From a checkpoint of a small transformer trained on Wikipedia: 11 layers, 2 heads of 64.
Each number is 128 + 32 x the weight over the matrix's rms, rounded and kept within 0 to 255. Layers, rows and columns count from 0.

# layer 3 MLP up, 512x160, rms 0.0786, rows 238-257, columns 0-79
[[110 139 133 130 154 141 175 148 134  91  97 124 116 129 114 141 124 147 149 142 117 172  91 106 128 159 107 152 117 106 157 138  82 157 165 135 135 133  87 136 110  75 161 113 108 143 108 171 146 123 177 126  83  98 146 155 104 127 133 131  86 102  85  97 126 135 154 155 106  98  94 111 125 142 162 159 120  99 131 160]
 [157  87 141 155 137 159 122 127 108 127 122 108 114 161 130 148 130 130 107 120 137 124 137 191 117 141 148 120 139  89 136 137 120 132 137  87  75  81 139 156 108 100 118 118 120 158 186  99  86 120 120 114 103  81 151  91  78 103 106 212 138 174 144 155 152 148 133 123 160 117 121 195 119 121  94 154 120  93  94 157]
 [ 84  90  97 124 150 195 112 162 118  79 136 113 106 162  98  83 206 217 120 132  89 138 143 132 107 131 156 133  94 100 123 169  68  87 125 122 137 161 145 191  77 109 164 147 119 117 108  83  82 105 177 131 138 139 129 111  38 138  36 179 136 132 136 136 154  96 173 119 104  89 117 158 121 124 170 127 124 172 176 149]
 [146  95 136 158 123 136  40 136 108 127 143 112  98 170 109  77 167 127 112 109 167  99 145 145  79 109 192 156 113 161 179 157 102 104 123 116 187  98 102 155 124 154 170 141  80 216 165  73 127 132  79 135 129  85 155 158 127  98  73 113 109 120 169 124 128 102 122  66 128 118 105 198  80 136 130 167 190 150  85 142]
 [101 148 129 120 111 146 133 139 148 124 130 133 100 168 118 131 130 188 154 107 111 141 133 119  66 161 119 115 126 121 169 139 132 146 145 114 119 155 110 164 124 149 158 144 135 130  85 115 149 140 131 127  94 121 173 141  95 122 107 113 103 149 154  97 123 127 159 162 129  93 114 127 177 157 175 122 148 105 118 191]
 [ 67 101 147  98 156 158 138 166 126  92 167  99 113 110  61  94  52 138 139  87 110 145 139 105 108 135 118 188  59 133 124 121 114  59  97 116 139 111 138 194  48 183 101 174 117 154 132 152 139   0 170  70 105 155 100  59 132 112 111 168 169 180 147 116 167 130 169 137 143 122 128 190 137 127 164  74 127 148 162 116]
 [ 88 162 126 151 156 172  87 113 115 132 141  93 107 148 100 129 134 133 137 183 123 163 127  95 130 164 200 147 139 152  81 162 128 165 134  96  88 200 101 119 143 113 144 149 110 149 183  90  91 146 156 120 128 116 122 105  99 111 106 123 120 107 109 152 141 138 134 121 112 105  96 105 162 139 155 130 163 138  32 147]
 [142 117 107 153 104  44 158 140 125 111 200 168 160  85  69 121 149 109 142  93 199  86  86 177 146 118 130 177 109 123 112 109 130 104 144 102 170 115 115 111  91  92 132 153 114 228  48 156  61  49 140 155 158 184 197 106 147 104 137 106 137 115 127 134 148 126 149 183 111 103 115 219 149 136 135 112 130 113 163 121]
 [144 108 115 111 142 113 111 161 122  63 147  71 108 157  81 127 122 145 107 127 136 124 162  88  72 125 110 144  65 121 169 168  42 133 126 130 153  89 114 144 147 156 155 148 134 154 137 124 104  88 134  99 128  98 145 149 123  68 148 165 128 162 129 102 175 104 208 136 113  61 119 137 193 176 167 150 147 127 132 116]
 [ 96 108 121  98  83 137 120 138  94 128 162 106 120 155 133 162 125 102 109 145 121 113 128 106 167 115  75 130 104 151 168 153  91 131 130  71 125 103 178 116 113 175 118 154 128 164 131 146 113  74 110 106 142 124 138  99 135 102 135 121 124 137 151 136 143 127 133 167 120  79 120 127 157  92 149 172 164 105 114 135]
 [150 164  99 129 140 155  95 157 150  48 168 107  93 172  96  92 127 212  84  74 118 135 122 188 137 122 221 101 100  82 181 189  85 147  98  99 149  94 108 165  84 169 109 176 104 176  83  97 177 111 172 123 122 167 205 144  94  56 133 190 157 155 125 112 143  95 160 119 159  90  89 194 122 131 160 136 127  89 113 118]
 [124  91 102 129 133 128 117 158 144  83 124  92 135 164 104 126 129 127  92 148 138 112 150  95 120 135 135 126  64 130 132 157  50 153 140 143 113 136 116 142 109 125 148 144 131 172 120 125 115  93 140  82 143  69 171 125  99  71 112 135 120 162 138 124 142 126 208 147 133  98  91 110 169 126 184 154 100 129  90 143]
 [138  89  91 175  87  97 145 108 108 143 181 108 145 160 145 138 211 125  47 175 186  97  81 159 130 156 133 147 139  84 133 145 115  89 129  76 137  88 106 104 141 113 156 159 125 130  97 160 185  97 100 117 172 145 101  79 112  91 132 124 113 143 110  95 116 126 130 141 113 126 162 113 159 162 101 153  89  77 107 116]
 [ 96 145  84  99 131 127 114 146 106  77 123  99 128 179  75 101 203 165  88 124 137 129  75 143 120 114 162 176 114  90 164 145  82  78 131  85 109 202 108 170  96 141 142 163 124  96 108 122 128 149 144 102 136 129 164 143  45 107  91 170 113 155 112 126 139 110 195 138 133  92  76 124 134 122 135 112 115 140 129 160]
 [158 156  66 119 139 109  96 167 106 118 177 131 108 139 145 117 147 146 138 168 134 102 133 176 100 138 146 158 120 153 118 139 106 100  98 111 181 122  81 112 124 141 118 178 180 145  95 100 201 199 121 115 183 156 158  85  96 120 155 192  62 146 173 120 120 166 121  92 135 135 117  87 149 146 117 157  83 120  68 157]
 [133  99  90 117  76 151 120 129 118  76 135  81 134 153 119 106 150 142  63 107 136 161 127 127 139 169 137 152  89 170 159 146  94 107 160 133 133 138 124 169 138 130 113 233 101 112  91 117 123 169 132  96 144 114 156 119  87 103 119 197 143 151 166 132 130 115 146 173  87  99  20 166 175 156 120 113 111 111 128 140]
 [115 116  99  96 124 154  86 158  86  89 147 108 113 170 125 134 154 136  81  93 158 120 122 123  67 126 143 137 100 117 173 159  88  64 113 100 179 155 101 181  89 128 126 175 149 140 103  97 129 123 142 109 178 129 115 145 126 106 108 153 153 135 141 124 141 122 128 116 142  39 125 134 149 109 167 181 121 149 135 135]
 [142 100  89 183 124 255 147 134 189  79 112 109 142 123 115 145 218 185 123 124  73 125 156 118 115 167 149  58 101  44 229 126 127 180 126 132 125 149 118 136  83 101 172 134 197 103 105 113  94 215 195 104 120  68 115 126  74  90 127 212 162 174  12 164 215  74 139 146 114  68 111 138  84 134  99 128  57  93 113  82]
 [150 152 168 196 144 111 139 100 162 107 121 131 130 163  99 155 125 154  45 132 155  97 159 168  73 165 161 155 116 138 131 178 119  86  75  97 105  62  60 160 115 129  80 183 120  96 169  73 173 161 113 136 136 137 110 143 145 117 131 101 120 187 138 108 128  61  99 154 148 160  92 198 107 159 151 159 128 119  98 138]
 [133 170 120 135 126 189 116 169 165 132 110  69 129  71 142 122  98 153  86 149  98 151 141 199 113 106 163 127 128 106 158 146  90 127  97 112  99 161 126 170 113  98 154 145 143 142 135 102 155  85 122 120 159  78 104 110  93  65  94 140 122 218 120 132 156 106 116  95  95 133 111 134 133 160  77 152  90  62 143 151]]
# layer 3 MLP down (transposed), 512x160, rms 0.0499, rows 238-257, columns 0-79
[[121  99 134  90 177 118 148 117 145 140 152 112  96  96 149 154 131 143 130 156 130 101 133 192 125 140  97 176 153 118 152  91  88 139 119 111 104 144 128 127 113  89 107 189 142 159 149 109 137 158 202 120 151 125 111 123  93 122 158 194 151 105 153 148 141  91 141 175 179 146 138 142 160 127  83  97 125 139  77 122]
 [131 159 172 158 156 125 102 155 131 119 117 166 104 114 177  84 113 153 125 136 108 125 129 169  88 153 138  87 134 141 146 129  60 129 148 155 147 151 114  96 111 141 187 142  90 100 149 135 145 107 123 145  98 155 119 132 128 118 107 133 136 106  89 105  94 116 197 127  60 142 150 160 119 127 110  98  95 103 147 154]
 [127 137 139 232 151 155  77 168  94 126  90 111  82 141 120 133 156 107  61 134 114 126 115 127 135 105 142 129 114 157 119 153  99 117 148 112 150 155 150 173 141 111 141 149 123 138 171 114 115 106 115 133 110 110  75 182 106 119 122 153  95 115  93  76 162 102 144 122 129 131 112 127 155 184 137  98 141  89  96 154]
 [110 117 163 164  99 150 139 144 126 106 154 149 134 163 159 149 101  92 129 150 116 120 134 167 151 134  72 106 132 126 169 119  76  72 159 138  95 117 105 103 141 101 129 110 143 105 140 169 108 138 136 138  91  91 124 105 118 122 160 163 150 135 108 129 142 161 150 116 138 139 159 111 185 136 135  99 130 183 118 147]
 [173 133 143 114 125 106 126 111 147 125 116 135 144 112 125 141 130 124 115 116 142 122 126 162 124 147 125 122 134 140 115 112  99 134 122 133 103 125 128 117 125 134 116 147 120 125 145  99 141 114 128 130 160 142 109 143 131 109 104 139 130 123 141 127 118 115 118 129 114 113 127 129 113 156 129 134 145 137 121 121]
 [159 147 114 118 120 150 158 118 103 133 142 118 121 131 117 151 107 190 112 100 161 146 109  73 127 117 139  56 122 117 117   0 254 110 121 101 120 137 108 109 101 166 119 100 127 111 110  94 155 137 166 116 114  90 157 104 166 161  86 121 130 110  90 105  84 151 144 149 154 104 162 137 117 122 135 140 158 137 108 134]
 [176 128 126  87 145  80 114 148 138 123 127 147 163 143 131 112 165  97 124 133 112 118 142  99 103 141 120  82 136 118 141 125  93 109 124 148 146 175 113 112 147 168 138 130 161 127 120 128 167 102  96 121 100 119 131 145 148 121 157 114 150 144 140 142  94 133  97 153 141 131 131 127 121 107 149 134 105 114 156 118]
 [173 111  95 104 103 110 113 145 115 146 144 145 134 125 181 120 101 103  76 146 104 128 142 144 131 127 117 105 122 123 156 120 109  99 101 129  63  90 140 157 148 110 133 111 172 112 126 141 102 134 144 112 126 133  94 107 134 156 127 132  37 100 140 111  92 110 129 156 162 149 107 123 114 187 114 129 127 166 131 150]
 [161  94 143 161 125 145  80 185 128 105 163  95 146 169 131 129 115 130 134  42 149 114 108 108 151 142 131 121 113 111 121 222  86 114  95 138 123 131 101 109  85  84 172 101 127 144 169 131  93  94  92  92 152 123 135 150 148 142 111 146 145 182  94 146 138 120 112 124  81  82  65 125 146 129 137 142  65 103  98 132]
 [135 138 131 119 142 117 149 130  97 175 105 137 146 149 110 136 119 126  85 133 141 120  95 120 173 134 151 119 144 141 110  76 118 132 111 133 157 115 141 163 161 168 112 137 135 129  82 117 107  93 120 160 172 144 125  92 115 133  71 133 167 121 114  93  75 157 107 137 126 151 169 153 155  78 125 157 182 134 104 172]
 [146 201 137  75 137 107 121 144 192  97 130  89  54 139  66  24  31 164 114  43  74 110  22 144  76  73 160 117 125 169 143  84 147 122 110 153 231 210  25 103 131  77  89  77  85 103 152 130  94 120  75 162 121 128 118 142 139 163 165  70 175  86 128 138 143 119 140 100  92 131 182 131 113 102 182 119  72 161 158 147]
 [ 99 126 113 129 146 112 126 167 113  84 118 109 116 179 114 114 131 158 150  72 128 121 124  76 130 114 124 127  33 141 115 185  42  96 148 109 133 124 113 101 107 123 154 127 116 122 141 157 145 110 147  59 145 121 162 161 144 120 122 126 113 196  88 146 157 100 143 125 142  94  98 105 122 144 176 157 126 102 135 101]
 [125  96 122 111  99 119 138 122 121 133  92 151 147 162 130 155 137  73 145 107 143 159 141 109 155  99 122 132 152  76 129 159  72  87 140 121 123  86 116  60 127 131 100 148 128 130 111 141  98 126 132 134 158 124 160 118 124 155  52 113 153 138 123 116  69 128 140 126  95 165 105 132 127 143 128 113 161 104 143 111]
 [ 86  97 137  82 105 118 122  91  72 115  97 118 108 176 104  64 106  94 160 100 138  66 118 114 129 111 137 119 130 172 158 213 102 133 150 166 146 166 140 121 107 133 133  98 156 111 152 136 101 138 102 133 186 121 168 120  61 131 120 137 169 176  87 156 145  97 112 101 178 126 133 144 120 139 120  79 158 136 110 134]
 [168  94 122 145 159 118  68 162 109 125 146 181 121 130 133 112 144 108 118 127 140 109 146 146 149 150 174  89 145 115 156 130 103 145 131 146 161 118 141 165 159 148 108  75 109 149 102 154 145 151 153 104 175 188 116 117 150 166 132 147 126 111 148 110  98 110 151 113 138 120 118 131 129 131 102 105 100 106 118 133]
 [ 87 130  85  56 104 159 167 116 165 102 108 145 139 166 130  50 116 119  70 153  96 121  80 140 145 172 130 176 122 149 165 156 116 111  89 143 108 106 117 165 120 170 106 180  80 153 114 142 146 122  69  95 151 140 228 102  38 130 163 143 101 197 113 190 136  95 122 135  74 134 108 153 174 114 124 143 131  52  96 145]
 [ 62 125 113 121 129 178 101 187 122  89 106 107 114 153 106 115 148 182 163 121 109 144 119 173 109 118 125 134 107 155 174 157  88  67 137 108 144 189 100 133  85 124 132 109 116  90 139  82 104 136 109 120 163 107 119  90 104 132 172 164 183 179 110 173 161  93 120 137 148  92  76 105 140 105 147 120  79 140 106  87]
 [172 165  99 151 124 153 127 101 110 131 125 184 152  77 161 116 115 140 179  93  80 210 170 149  10  71 144 132  97 149 139  69  80 100 229 164 180 192  92 110  82 149 197   1 120 104  53 153 156  88 165 154 187 150  34 150 151 176 106 113 226 119  57  95  83  46  84 135   9  90  69 119 116 105 157 102  95 128 169  70]
 [144 157 108 159  68 112 113 114 135 110 115 156 125 135  84 160 151 141  93 139 116 124 124 124 162 164 116 155 115 140  96 129 113  96  71 116  87 131  66 139 168 116 120 154 104  88 101  93 138 154 147 104 130 109 161 129 147 155 133 126 131 135 135 118 138 109 116 138  72 133 117 152 133 145 205 113 123 154  89 113]
 [150 129 102 122 176 103 103 134 117 145  93 136 118  96 115  91 160 136 140 101 164 117 117 134 108 142 147 146 126 144 129 122  89 143 111 155 124 156 117 138 146 110 132 130 122  87 142 109 161 126 101 146 117 114 124 133 141 130 112 136 136 126 111 120 109 119 120 118 153 132 137 112 131 126 131 116 133 134 120 141]]